Weights of a small GPT-style language model, trained from scratch on English Wikipedia: 12 layers.
Each number is 128 + 32 x the weight over its row's rms, rounded and kept within 0 to 255. Layers, rows and columns count from 0. The size above them is the row's rms in percent of the matrix's.

# layer 4 attention key, 576x576, rms 0.0276, rows 285-356, columns 288-383
size [ 90  97  93  98  91 100  95  99 100  92  90  96  93  85  95  90  92  88  98  99  91  97  94  95 101  95  93  97  99  97  89  95  91  99  95  96  76  90  91  67  79  91 103 110 104 104 104 108  97  97 104  75  86  86  91 113 117 105 110 148  95 108 112  98 105 100 101 108 116 105 107  97]
[[127 130 126 112 111 112 134  77 110 154 112 190 138  99 135 149 139 127 131 158 109 106 136 145 107 152 182 128  85 104 123 143 115 101 126 143 137 110 153 112  68 132  68 103 158 122 130 156 110 120 136 206 134  90 121 118 155 143  69 142 122 123  77 139  71 137 110 177 114  99 187 154 155  99 115 165 176 105 139 130 122 201 135 113  66 142 119 177 129 143 171  92 136 160 108 135]
 [179  46 135 125  90 119  76 119 100 143  92 137 147 112 137 148  83 101 161 128 127 128 157  66 129 148 137 123 147 111 134 109 114 152 136  70 149  77 141  98 140 102 117 117 112 150 164 224  75 114 118 128 150 100 144 154 138 145  93 116 116  99 122 131  83  99 112 125 183 126 110 102 164 148 107 172 155 120 176 159 120 126 105 123 106 168 191 103  61 155  99 125 134 126 134 102]
 [134 157  97 113  86  74 115 133 151 143 149  99 162 121 218 144  66  73  96 142 140 161 166 111 163  91 138  98  96 167 123  89  82 129 123 121 169 121  89 172  96 120 163 119 160  80 155 132 132  66  86 123  84 147 107 180 125 129 127 149 124 125 104 125  95 123 167 137 139 152 217 118 102 107 137 152 163 101 136 118 111 105 145 173 130 113  99 112 160 139 131  59 143 187 126 111]
 [162 129 129 184  74 151 129 134 137 140 141  65 126 189  67 138  88 114 125  72  93  67 149 156 124 153  95  96 193 117  89  75 166 122 128  94 107 124 118 141 131 137 140 170  33 114 139 139 128 183 139 128 134 146  98 118 132 166 146 114 124 161 123 137 171  80 137 112 156 162  69 119 158 142 121 138  79 187 114 123 149 114 143  80 118  95 115 167 137 138 144  86  96 194 111  91]
 [149 141  52 151 126  83 164 108 112 132 193 127 107  97 143 119 142 123 143 131 180 178  81 126 138 110 137 150 112 183 130 167  96 112 136 119 121 170 129 141  90 123  85 115 129 174 152 101 146 134 128 130 143  80 165 151 144 121 129 118 122  82 151  70 128 131 133 130 140 137 154 122 144 108 147 156 143 101 174 128 100 143  19 143 107 116 124  69 122 124  77 146 137 136 150  92]
 [134 175  89 151  76 129 171  97 134 178 168 143 148 172 153 155 131 112 132  98 116 136 154 130 136 147  79 166 158 136 118  64 100  75 159 102  94 126 111 141 140 112 153 156 143 121 133  90 118 132 153 136 107 113 105 199 129  66 121  93 166 137 156  52  89 101 102 129 138 124 189 164 119  96 146 136 110 101 139 127  71  47 144  94 115 135 140 120 141 114 154 153  95 125  96 131]
 [135 146 114  79 170  71  97 134 135  50 118 179 174  98 111 132  96 113 143  92 154 155  98 136 117 119 119 119 162 110 131 144 140 144  93 160 121 140 107 173 104 128 125 124 132 131 155 130 172  80 191 108 146 172 162 171 129 123 145 178 127  85 108  84 160 172 147 131 133 128 127 134 119  88 121  58  95 146  99 123 158 110  76 142  76  59 206 152  94 114 136 119  96 146  73 149]
 [123  78 118 135 113 170  72 156 115  97 112  97 136 159 107 189 190 139 100 158  96 156 177  75 104  93 133 106 101 189 132 165 143 184 109 110 108 123  92 139 158 126 129 140 124  81  78 168 135 141 107  79 129  51  91 114 129 159 109 160  92 102 125  71 112 107 157 152 141  83 154 131  95  91 132 131 156  55  84 166  63  84 174 167  70 149 113 133 143 179 128 130 123 137  79 133]
 [112 111 182  86 156 152 111  85 150 126 177 150  96 105 159 147 150 121 170 112  93 121 155 130  83 131  87  97  72 151 172 168 154 120 109 105 117 126  72 147  99  99 133 139 128 119 201 163 124  72 121 104 122 116 167 126 188  68 106 140 183 142  94  65 155 100 142 169 160 107 168 104 109  87 133 123 212  63  88 111  97  83 119 154 119 170 124 100 148 167 110 159 131 150 137 105]
 [ 91 113 138 142 144 142  73 144 138 100  94 121 163 206 100 113 126 146 138 156 127  50 127 197 103 152 109 149 123 116  95 154 154 121 153 154  81 174  94 143 119 199 159 142  52 168 176 141 126  89  54 172  82  65 153  60  96 121 149 165 135 148 125 114 128  89 147  42 110 140 111  81 101 127 172 153  79 148 150 126 127 154 100  66 100 147 217 133 147 130 130 130  95 150 120 112]
 [155 139 167 128  63  73 101  93 103 134 139  96  92 103 111 123 137 123  50 120 127 128  84 135 175  96 143 125 125 189 149 160 118 153 116  91 153 122 104 114 132 150 150 174 111 110  73 140 103 171 186  91 146 125  81 119 155 132 152 157  97 142 149 120 135 164 115 119 139 120 158 126 130  86 145  99 145  57  83 173 139 111  52 111  60  98 164 132 164 138 119 184  74  90  69 107]
 [128 182 121  69 167 173 125  97  88 191 160 124 115 106 115 151  94 140 141 163 156 126 131 136 143 129 191  93 100 144 118 129 128 113 122 117 168 124  98 117 112  70  86  95 135  98 120 137 112 118 143  80 169 107 153 158 142 175  75 102 154 111 170 136  76 171 140 137 155  73 162 176 100 111  70 125 153 151 122  89 157 124 146 154 122  81  58 145  88 126 100 105 170 122 187 143]
 [163 111 128 112 129 136 190 134 102 119 142 132 121 161  30  95  88  99 172 128 146  84 142 167 127 165  78 141 151 153  87 165 127 161  78 119 104 118 119 166 120 166 133 107 121 132 146 145 190 115 176 140 113 106 122  96  87 146 170 160 116 181 149 144 153 109 128  64 130 151  97  84 180 149 133 177 128 100 153 110 173 106  87  52 146 181 141 136  93 127 100 101 106 132 155  91]
 [149 123 160  73 139 159 148 121 188 104 162 141 114  88 112 103 164  85 214 109 119 106 135  47 132  90 167 170 154 140 103 139 105 136 170 179  76 114 126 154  91 111 135 185 132 136 135 146 133  76 158 105 134 154 107 181 187 152 109 107 101  91 139 115 125 144 138  94 110 149 101 115  23 147 112 102 142  57 159 115  57 115 111  98 115 112 162 118 123 117  67 151 146 158 129  81]
 [131 128 196 117 142 141 121 127 104 108 150 158 133  94 141 134 127 137 101  77  91 148 163 120 133  71 117 129  87 169 128 197 102 130 123 138 190 103 130 133 123 155 171 149  85 112 147 115 146 127 135 171 132 185 133 102  72 108 167 113 141 193 145 157 114 131 171 186 191 105 168 114 174  99  87  93 161 104 152 141 171 132 113 200  52 126 115 170 147 141 119  84 143 144 110  94]
 [158 100 147 113 153 119 119 121  90 141 160 134 143  91  70 126 114 102 113 143 154 140 136 161 104 139  38  93  84 137  95 166 118 135 109  98 159 108  89 137 100 161 123 128  96 169 194 175 188  86 164 141 103  36 208 129 120  92  81 126 117 165 111 104 123 134 155  90 136  88 188 125 174 161 165 139 144 110 159 135 108 155 102 134 105 171 129 132  66 163  71 157 132 205 113 116]
 [121 133 121  98 134  49 144 102  86 158 142 140 174 102 105 150 102 160 153 139 104 113 156 188 173  87 152 119 103 132 109 110 123 130 112  93  87  92 178 112 121  85  85  92 122 182 171 155  93 146 147 163 130  47 153 153 101 130  72  99 185 156  94 155 139  80 153 130 144 111 191 128 166 175 130 118 125 138  97 124 206 145 134 134 207 160 129 113 131 164 159 118 128 154 138 114]
 [141  92 104 130 162 154 134 115 121 136 138 100  83  81  56 138 151  94 149 125 148 126 128  79 132  56 168 121 107 141 101 120 112  83 115 144  98  69 150 148 151 126 159 152 109  81 103 142 110 186 190 117 158 117 130 183 170 159 107 127 113 101  89 115 139  92 140  85  91 148 125 124 108  85 117 107 164 125 106 150 167 131 101  92 145 200 142 114 158 179  81 130 146  83 123 121]
 [119 186  63 119  88  95 145 124 164 119 143  67 164  87 105 100  93 146 159  98 107 120 131 166 148 136 188 139 129  77 120  87 144 179 123 214  94 167  99 153 141 117 122 127 145 153 120 105 102  59 121 139 114 134 129 130 132  74  73 129 127 109 175 157 131 175 139 148 116 142 132  55  83 143 147 162 150 143  87  73  93 146 131 159 145  97  98 161 139 100 121 127 159 143 100 121]
 [179 170 128  69 139 154  81 111 122 110  68 163 119  78 198 121 185  62 143  79 140 143 114 100 151 142 107 180  97 152 141 150 146 154 118 166  82 149 166 189 127 155 171 167 161 183 122 186  95 118  73 135 129 147  93  98 102 131 149 180 125 143 114 154 128 166  81 105 172 138  88 185 125 171 175 196 185  65  86 165 176 122  94 187 127 135  71  66 118 130 116 150 176 155 183 103]
 [164 115 108  82 128 155 137 141 175 112 127  63 171  75 145 139  87  89  84 171 145  86 126 189 153 148 112 169 151 102 115  59 102 140 157 175 131  94 138 119 112 145 182 182  74 136 138 102 113 203 163 191 181 163  85 142 111 130  63 140 142 156  76 133 115  96 151 149  93 148 112 128 120 160 134 101  99 148 145 131 148 188 123 183 137 111 143 193 120 126 151  40 116 173 130 162]
 [101 133 175 176 115  72  55  62  79 103 145 173 112  74 131 110  79 100 115  87 115 140 119  89 138 149 122 123 123 121 117 190 113 108 128  89  85 143  88 122 119 135 197 136 130  75  87 144 121 169 150 129 122  85 114  91 153 142 166  94 128 155 102  50 117 141  79 140 136 139 166 127 192 146 102  56 131  85 178 192 103  99 124 109  60 150 180 114 145 150 155 151 118 106 129 185]
 [134  72 170  82 113 171 103 118 154 172  78 135 161 106  82 120 135 141 144 175 108  73 187 144 125 112 121  78 112  63 130  98  75 139  98  75 142  17 154 126 121 137 210 172  67 100 134 172 147 118  73 115 137 106 150 136 113 135 117 121 121 142  96 134 109 147  93  77  82 113 130 113 170 187 130 132 107  93 147 165 121 153 187 118 129 168 185 155 163 154 175 144  60 117 107 127]
 [163 134 169 159 121  41 161 185 134 132  94 158  54  76 160 208 144 153 171 119 131 123 149 144 151  81 105 126  88  88 153  66 160 166 137 166  71  52 144 131 146 148  26  85 128 164  91 100 124  79  90 129 120 154  86 102  68 106 144 120 146 132 110 167 106 156 151 143 115 157 125 123 146 119 123 173 108 167  90 143 147 128 164 167 125  76 163 163  87  92 132 143 158 138 176 175]
 [163  99  61  98 153 129 137 160 189 155 109 109 115 128  88  88 198 160 173 139 141 113 176 137 113 151 173 110 154  85  77  87 117 121  98 194  94  85  98 124  94 105 105 138 157 102 151 114  60 160 127 121 127 101 103 111 117 158  77 121 145  90 178 104  82 139 166 120 102 144 180 194 119 115 135 120 112 162 107 147  86 156 138  66 174 119 154 159 114  98 135 146  99 139  87 195]
 [ 83  95 120 133 144 111 101 102 109 140 100 154 106 119 140  92 172 108 112 127  77 166 162 148 160 151 153 127 149 103 163 158 120  83 140 180  89 166 109  59  88 116 173 126 187 101 143  65 101 204 137 112 124 102 128 151 167  98  92 142 149 142 140 174 125 121 122 123 114 118 120 206  86 194 152 103  90 185 153 114 150 140 119  99 140 108 110 110 123 169 113 163 162 117 125 181]
 [165 126  94 128  80 116 106 181 105 180  93 133 133 140 171  88 168 173 161 120 108  73 118 163 114 181 118 143 126 144 161  72 106 122  82 156 119  81 108 107 187 114 119 135 112  77 125 114 126 184 123 130 137 140 135 138  87 175 113 127 156 134 122 105  82 133 132 121 125  71 115 174 169  77 102 146 119 113 112 152 132 119 188 150 129 116 135 185 142 126 160 105 104 116 126 139]
 [146 119 114 137 135 158 106 156 143 131  90 111 161 147 137 137 127 133 129 159 128 109 187  71  77 124 137 118 148 150  67  39 100 163  95 121 168 124 124  95 121 124 139 162 137  70 105 160  85  86  96 104 111 131 130 109 110 157 135 132 122  84 127 109 122 105 136 173 130 135 165 163 138  56 111 150 138  74 151 124  61  98 155 104 143 176 125 118 127 120 147 115 105 119  93 123]
 [117 216  88  95 191 189 134 144 153  88  85  89 115 134 148 134 129 144 143 104 159 134 143 117 105 123 136 184  86 128  85 158 121 151 165 174 126 135 151 165 114 123 113 101 125 174 127 118 135  71  88 135  94 120  71  95 121 120  96 134 120 171 101 160 116 197 114 137 123 137 132 115  90  73 118 155 171  99  91 141 109 146 143 186 137 154  82 136 123 158 142 118 158 149 178 157]
 [134  61 140 138 149 182  89 171 164 108 126 176 141 100 145 115 150 128 125 144 138 118 192 127 152 167  91 139 186 106 104 173  99 153 144 138 130 103  89 109 119 166 224 193 107  61  72 122 161 183 116 126 123  92 152 132 179 141 136 145  82 116  82 143 102  98 122 117  61 122  64 106 149 165 136  74  72 167 158 154 150  93 110  90  94 155 154 134 167 111 126 141 139  86 114 164]
 [101 127  99 126 134 126  72 135 151  79 162 135 208 139 154 180 149  79 120 127 144 140 169  57 114  94  99 128  86  81 121 104 158 136 147 130 136 148 160  62 148 104 125  97 110 186 137 164 142  85 132 126 120 118 116  99 139 145 131 150 144  88 140 125 148 128  91 181 108 104  90 126 112 113 143 149 155 183 183 101  98 120 110 175 159 152 144 100 114  97 110 164 165 124  64  86]
 [160 109 163 103  76 143 130 123 107  97 130  95 123 116  81 136 129  82 146 108 148 112 136  91 136  72 168 114  57 112 108  80 117 116 160 187 120 132 153 127  93 128  85 143 119  89 152 157 164 116 148 149 127  95 135 121 136 153 163 173  96  81  84 111 160 143 125 111 119 166 172  87  61 131 135 167 117 183 138 100 112  93  75 128 161 133  84 117 137 148  90 185 120 174 133 108]
 [124 132 144 165 111  86 133 146 130 105 158 140  98 127 115 166 143 129 109 170 166 148 107  83  87 169 139 107 141 156 129 145 112 174 162 121 112 149  89 183 114 118 195 101 158 129 119 147 183  99 115  73  89 103 137 130 130 154 119 118  88  99 164  77  85 154 162  99  88 105 132  64  77 138 175 108  84 172  87  80 101 119 153 116  72  61 104 107 100  74 183 125 164 114 104 131]
 [149 146  87 107 150 127 152 153 129 136 129 104 124 141 134 159 150 120 103 147 145  87 118 176 123 178 129 129  32 153 117  89  94 128 143 195 110 130 152 186  51  88 141 177 111 138 169 138 158 116  96 146 148 132 132 137 135 160 141 153 143 136 143 198 145 152 112 132 162 139  82 125 107 113 113 221 144 154 146  81 173 159 174 114 159 107 161 128 139  93  99  98  90  57 125 132]
 [138 156 131  81 126 120 173 105 155 146 200 117 119 128  87 145 105 183 112 161 162  97 104 147 103 131 133  69 101 127  98  86  52 165  86  86 149 139 146 167 114 111  80 130 119 121 116 133 131 148 121 132 135 130 113 164 125 169  88 177 151 121 170 134 134 159 180 172 125 102 153 107 134  99 169  93  80 115 113 132  74 170 147 124  69  81  97 179 133  93 116 131 110 147 149 136]
 [164  75 121 203 153 151 149 170 124 150 165  96  82 158 152 175  90 127 150 114 143  85 130 140  94 128 133 133 164 129 145 137 109 100  98 158 100 125  63 124 103  96 139 146 136 142 137 115 132 135 117  84  99 154 167 114 164 120  75 212  95 128  92 164 162  97 143 122 114 148  96  67 131 155  78 128 171 107 166 111 123 144 163  63  99 117 136 154 138  84  99  37 153 136 152 156]
 [122  82  95 123 110 171 132  73 128 116 121 130 116 101  99 127 142 123 109  80 174 120 122 107  95 147 101  85 147 121 126 130  84  93 103 163  98 108  98 101  71 142 142  96 198 191 146  98  93  86 105 119  97 139 162 127 126  70 145 200 137 121 153 128 156  96 155 141  95 174 128 119 105 171 127 122 135  81 148 108 118 133 184 129 132 140 149 149  90  75 140  95 131 135  61 118]
 [110 122 149 109 134  70  64 144 150  98  87 122 100  96 106 128 153 167 133 162  78  91 140 116 174 143 117 147 117 145 128 122 108 154 146 115 149 111 143  93 145 171 106 122 140 110 154  96 147 135 183 141 170 110  75 108  90 109 162  31 121  83 133 121  85 159 125  86 161  75 151 139 126  85 143 106 106  98  84 163 145  88  69  92 167 139 100 134 176 178 101 209  96 150 166 165]
 [145 110 103 177 101 149 170  48 127 137 171 159 169 131 147 113 158 104 106  78 167 195 126 124  93 109 111  91 135  85 158 147 113  70 123 125 132 149  69 171 117 108 109 102 169 115 155 140 140 135 135 132  79 121 171 123 166 115 114 176 111 161 132 112 134 107 180 111 105 132 122 113 156 188 101 139 166 114 173  92  97 210 114 173  72 100 164 130  79  79 178  30 158  69  94  69]
 [152 139 144 121 114 150 121 120 133 133 149 115 141  75 140 108 150 145 121 164 165 172 189 134 169 119 116 157 120 134 139 180  65 165 153 147  93  64 190 173 153 118 171 142 192 120 135 129 156 100 110 135  92 100 163 108 142  91 107  99 138 127 158  80 100 155  80 131  83  71 168 129  98 140 177 143 177  90 115 133 114 144 136 143 131 123  85 129 138 110 142 126 178 155 124 157]
 [136  90 142 156 133 122 153  84  79 166  98 130 100 155 100 124  74  74 160 141  97  61  68  98 127 151 159 133 145 112  74 102 151 107 134 108 122 121 110  82  69  89 160 186 127 129  97  81 119  97 145 138 155 149  74 183 106 157 118 107 103  86  65 160 148  94 135 166 179 190  89  62 128 126 158 125 121 176 153 114 109  97 157  74 124 126 114 144 145 138 156 118 104 118 152 130]
 [117 119 108 103 187 133 149 110 176 100 219 158 151 128 141 127 101 145  63 115 183 135 109 124  83 131  84 110 120 141 169 127 130 125 153 143 147 162 130 146  92 146  85 119 120 140 144 154 145 130 129  96 133 115 139 112  85 105 147 164 140 140 187  74 156 113 183  70  64 115 182 108 141 183  96 112  88 102 119 132 145 137  83 155 155 106 120  94  94 131 110  99 127 157 129 108]
 [116 116 125 193  84 134 156 174  91 143  90 137  91 110 172 122 177 103 123 106 166 151 114 130 164 119 120 157 153  96 123 162 164 140 112 129 107 102  84 102 117 127 175 153 123 123 133  91  99 141 110 180 118 140 134 107 179 156 168 119 154 133  62 162 137 162  73 169 162 149  99 173  56 103 131 126 141 176 177  78 115  89 176  89 131 102 176 117 155 112 114 129 158 137 129 131]
 [138 105  85  97 116 145 137 100 176 125 155 156 153 143  98  90 182 156  84 125 178 163 127 116  41 118 124  86 112  72 179 145  92 111 110 165 147 146 172 161 162 176  90 121 110 142 171 168  99 139 114 120 104  99 114 130 109 109 126 173 137 149 163 124 126 147 185 154  52 115 191 178 145 179  99 132 112 120 124 108  88 165 101 174 123 143 146 106  88  52 125 148  91 136  92 100]
 [155 129  82 118 142 109  69 138 168 154 141 159 153 117 114 163 150 124 124 176 141 100 189 125 145 107 129 128 140 122  94 112 171 128 193 125 116  89 160  98 120 107 143 193  71 131 114 102  69 124 152 163 131 150  43 131  76 125 120 115 137 146 133 153  81 151 117 144 116 125 118 143 113 137 128  93 165 126 118 126 184 126 124 134 100 142 111 202 109 117 153 165  34 161  89  93]
 [133  77 175 130 119 126 120 133 112 158 153 145  88 103 139 147  91  91 136 166 146  94 118 138 104 113 159 137 201 104  87 127 149 108 136 112 102  91 109  80 108 135 109 165  95 133  86 132 128  85  95 143 137  66 133 125 151  88 127 108 112 143 127 104 102 122 118 171 140 113 116 110 117 117 125 109 185 114  84 132 101 114 165  99 151 161 182 188 140  70 151  81 101  84 160 184]
 [108 137 162 167 152 128 122 144 105 129 139 158 132 183 163 146  91 132 156 100 156 211 109 168 194 138 139 133 142 160  98 154 175 133  82  86 145 172 119 163  87 110 145 144 196 102 155  24 141 164 128 157 102 192 128 131  66 164 104 137  76  91 133 105 172 150 158 161 143 157  85 118 149 153 123 106 202 162 115 170 107 105 180 109 150 125 163  77 111 129 146  68 162  80 104  77]
 [172 110 153 145  47 133 167 100  49 145 173 142 147 125 161 101  79 139 127 127 137 184 125 147 102  91 175 144 144 142 105 167 126 157 162 134  90 101 143 109 112  93 157 170 177 106 118  74 125 176 111 152 140 126  99 137 106 163 152 136 107 125 118  76  74  83 124 152 172 125  95 154 133 138 109 113 151  83 183 179 138 153 203 172 108 163  93 118  46  62 214  92 154 132  91  98]
 [148 130 113  81 106 147 215 170 122 107 128  96 136  75 129 141 166  88 103 160 184  93 113  86 105 156 156 171 121 162  96 152 135 161 158 158 101 120  52 146  98 132 122 109 177 123 149 128 160  86 115 157 135  71 117  81 149 115  86 151 169 145  93 125 142  75 111 108 144 104 145 116  32  92 146 139 127  75 198 133 129  85 164 159 107 138  79 100 128 149 134 138 199 139 107 152]
 [135 131 170 128 155 141  61 151 122 161 133 110 142 140 157 149 115  95 126 112 106 173 117 161 135  95 139 122 146 185  94 167 108 135 219 131 112 113 112  99 151  79 144  87 167 114  91 112 143  84 132 104 110 175 184 115 119 110 108  93 123 163 173 111 131 111 104 157 120 118 105  93 135 129 144  68 130 140 150 106 103 133 204 100 104  96 147 179  94  89 150  34 140  56 138 123]
 [192 150  94  89 146 182 115 182 174  90 107  69 187  80 103 133 152 151 120 108 177 115 152 143  87 163 115 130 108 177 142 142 102 109 153  88 173  85 121 137 181 122 161 121  56 114 117 151 118  99 127 122 143 103 109  90 139 115 138 119 141 169 121 157 105  69 145 133  98  50 118 128  96 110 115 160  63 101 117 143 162 131 133 206 108 140 170 129 115 147  61 168 103 113 119 132]
 [130 154 161  79 181 111 157 130 130 158 167 121 134 177 144 143  88 151 103 141 105 121  88 138  96 105 152 150  90 118  92 133 149 194 147 116  54 170 128 188 140 138 107 181  67  91 144  82 156 111  90 156 139  67 108 152 202 152 125 111 109 144 118 176 161 133 123 156 177  97 135 166 146  64 101 154 114 175 129 154 122  63 161 132 109  75 145 158 163 138 129 124 168 132 185 127]
 [153 123 114 141 108 149 175 155 114 162 189 135  82 187 122 153  69 133 123  99 158 131 128 140  81  95 178  96 143 108 121 106 151 115  74 140  56 159  92 137  96 113 143 146 103 149  98 132 123 113  95 129  88 103 173 119 191 103 110 201 119 166 117 193 125  94 128 146 108 149 118 104 142 171 108 161 142 147 157 128 144 124 142  91  98 104 157 136 153  78 100  72 179 146 113 151]
 [157  84 102  80 105 160 118  72 148 104 109 145 129 102 100 122 178 108 122  53 151 138 112  99  93 131 103  50 115  84 130  85 138  65  89 175 147 128  90  75 113 135 109 145 116 138 152 139  95 137 103 106 132 151 178 146 114  82 177 166 148 103 157 124 100  82 150 122  98 184 126 153 193 186  75 129 136 123 138 126 152 161 137 114 127 143 159  77 148  81 117 113 157 103  69 101]
 [114 156 178 120 102 104  52 196 178 142 115 107 113 135 128 177 140 150 134 150 107 134 161 163 167 113 138 142 113 164 101 131 105 138 177 104 129  88 132 157 194 144 133 157 179 107  82 130 153 125 132 131 109 114  78  99 142 147 114  34 106 144 117 130 113 155  79 177 136  31 138 154  83  55 198 133 121 144  92 174 114  72  87  88  82 109 148 148 116 180 134 155 100 144 166 173]
 [ 95 142 145  95 104 119  71 218 145 154  95  98  69 118  85 169 121 155 184 188 105 109 156 162 155 117 169 168 147 159  91 116 117 167 125 120 104 106 155 144 138 142 168 157 104 127 109  95 125 122 185 134 130 113  84 142 125 159 129  48 120 138 108 165 104 166 103 161 145 105 115 120  98  32 184 123 143 139  72 148 115  69 138  99 134 152 131 150 144 181  95 205 101 158 176 168]
 [146 120  85 138 120 152 178  83 120 117 164 183 177 130 150  65 101  91 108  97 174 153 125  95 106 115  97 102  95 104 177 143 130 116 121 156 125 140 132 105  97 128 109 108 163 147 157 155 135 127  81 109 127 150 164 135 127 104 117 215 119 121 129  88 169  59 165 102  98 136 138 106 200 224  88 150 144 117 161  88 163 186 122 180 146 102 129 104 101  76 161  44 152 138  65  98]
 [ 78 135 149 133 153 111  93 186 154 138 108 128 107 112 110 192 159 162 109 145  87 153 145 148 152 116 133 185 153 191 108 119 102 135 131 131 141 122 141 103 155  85 162 152  93 106 116  93 134 129 148 133 119 137  97 112 148 171 156  80 144 114 139 120  87 209 120 146 122  49 115 149  62  38 181  79  81 123  93 136  99 103 119  54 107 118 126 146 187 186 109 175 106 138 173 133]
 [133 129  84  99 151  99 131 124 125 106 118 146 148 142 147  85 140 150  87  99 175 154 138  97 141 160 106  69  68 107 124 115 134 148 165 143 147 159 166 128 160 157  87 143  93 174 116 123 120 143  95  85 134 190 160 120 119 103 143 144 177 134 160 142 152  77 137 127  94 133 175 136 149 198  88 130  75 161 153 128 172 162 149 157 170  99 109  98 132 163 124 121 136 125 157 104]
 [124 150  96 105 123 123  99 143 135 178 141  78 124  91 115 186 146 181 154 154 123 173 130 188 176 117 140 164 115 224 130 113  78 125 178 104 151 102 163 160 169 108 135 132  93  91 104  90  97 150 127 121 114  97  87 108 126 156 116 106 188 129 148 108 133 179 173 110  77  69  92 147 114 127 110 124  81  70 149 175 141 110 134 160 134 143 118 156 139 197  90 186 107 118 111  99]
 [114 166 135 166 160 125 193 146  86 113 168 150 160 113 155 121 133 108 114 116  81 118 136 137 168 155 104 166  98 186 101 144 155 156 141  72  75 105  71  98 101 115 170 116 169 164 195 157 134 135 132 138 183 151 127 120 100 158 108 111 138  96 106 111 153  85  89  82 223 119  95 105 103  80  65 140 135  92 174 131 131 122 170 134 162 131 106 116 153 168 148  27 211 108 139 126]
 [113 150 105  58 101 125 143 130 123  76 153 116  86  72 155 118 107 164  87 170 143  72 116 128  70 117 164 168 105 115 132 119  88 131 144 183  91 148 139 140 122 186 142 167 105 157 143 198 113  93 177  50 126 142 101 125 124  94 116 127 179 160 157 130 127 109 152 126 120 173 173 145  82 153 117 151 153  86 113 131 174  65 121 152 149 133  88 110 166 163 135 173  92 124 197 124]
 [189 100 123 151  92 150  87 190 126 152 121 169 194 121 130 167 137  81 116 114 174 142 136 118 129  87  71 156 132 150 105 124 149  92 128  88 125 133  67 108 147 114 117  63 146 137 143 129 109 139 116 160 148  84 138 134 140 103 104 131 157 113 131 153 151 137  87 193 170  93 120 159 160  90 115  89 202 115 156 134 105 102 146 110 121  80 181  77 101  85 143  27  73 109  84 149]
 [135 137 183 120 132 155 144 190 127 108 138  70 118 128 139 118 112 177 130 145  64  46 137 145  89 111  93 132 154  90 117 142 130 136  98 132 107  71  46 104  94 142 124 179  97 186 141  81 126 154 127 148 112 175 201 142 128 112 149  85  98 138 117 141 115 131 126 121 160 145  97 124 139 142 123 127 145 143 142 178 145  70 143 138 125 163 160 145 121 136 137 170 119 121 124 193]
 [115  80 182 150  86  87 183 110  83 128 124  68  68 121 153  43  87 172 104 134 125  73 131 168 106 136 156 147 172 144 123 134 124 119 130 107  78 154 135 112 114 114 168 122 184 121 104 101 143 112 132 143 125  52  84 137 112 141 138  95 222 161 131 161 156 127 133 142  83 133 167 170  19 132 130 120 118 145 127 152 119 110 166 129 201 144 106  99 147 138 144  79 127 148 126  73]
 [133  93 121  96 111 126 105  80 133 126 132 150 127 100 151 217 119 126 186 117 155 208  61 164 145 126 169 108  93 117 123 118 122  85 138 121  91 147 151 103  98 144  97 103 158 112 152 108 134 115  95 139 163 117 111 131 177  82 105 144  83  85 122  82  70 133 137 143 121  75 142  83 134 120 151 112 201  99  48  89 114 179  99 130 116  64 157 162 119 151 142 109 178 139 140 130]
 [108 118 145  63 118 105  57 168 132  93 160 152  90 159 130 137 149  97 126 116 109 172 108 111 117  72  79  74 136  91 116 175 117 165 182 157 145 117 157 129 104 177 117 112  74 113 120 158 177 143 155 114 114 135 143  75 116 174 121 136 106 116 197  84 153 145 145 129 177 166 114 109 187 128 120  75 135 108 160 127 179 155 128 126  76 101 121 150 166 182  80 174  87 108 121 129]
 [150 130 197 151 171  93 136  68 134 170 204  83 119  82 173  58 133 132 115 107  92 135 112 146 131 106 123 111 159  93 123  95  66 162 129 124 112 108 144 152 124 119  59  82 152 164 162 155 144 117 139 126 141 121 159 143 125 131 116 165 159 144  76 111 201 163 156  93 112 158 108 144 114 149 123 125 125 103 212 103 155 114  65 127 169 121 132 152 145 119  84 103 109 120  76 148]
 [114 179  92 140 172 143 112 198 141 160 108 144 147 119 132 170 146 144 104 143 120 164 145 159 185 114 112 125 132  77 105 127 142 160  90 132 124 136 118 136 101 118  52  95 195 169 190 135  90 197 145 151 122 121 141  98 103 115  99 208 102 134 111 111 145 130 105  99 137 105  59 146 132 123 151 128 197 157 113 139  81 170  97 148 136 140 128 139 132  84 140  68 186  67  77 147]
 [151 107 114 112 128 208  78 172  90 127 102 154 160 183 119 143  80 153 108  92 150 148 132 138 109 110  83 146 150 126 114 186 163 127 118  28 134 161  86 142 105 124 242 105 130  81 156  96 140 143 164 143 127 148 121 113 126 135 161  61 116 146 120 195 179 104 137 102 116 121  94 119 121  88 141 163 149 140 151 122 115  85 183 164  94 155 157  89 137 107 199 103  99  99  87  52]
 [117 169  75  70 137 121 153 130 116 118  74  99 107  82 108 119 127 165 157 128  74 155 136 183 128 113 146  94  94 159  97 146 104 152 183  89  55 116 117 137 116 184  68 134 134 167  99 181 135 125 133  92 106 132 143 142 166 147  86  99 137 132 169 121  95   8 162 122  80 150 143 103 104 171 123 145 147  93 173 168 171 137 142 153 132 108 139 214  97 165 114 132 157 100 121 108]
 [ 68  91 160 177 153 168 120 202 160 161 133 147 175 129 115 192 125 207 142  79  95 157 148 132 144 164 124  96 197  99 152 129 105 143 102 101 122  64 155 136 146 123 211 143 160 143  98 117 115 162 169 100 142 121 163 146  79 135 171 146  87  99 114 106 105 128 166  84 115  92  49  71 172 138 147 127 127 162  75 119 203 155 100 127 140 133 155 154  86  81 150 136 128  70 108 131]]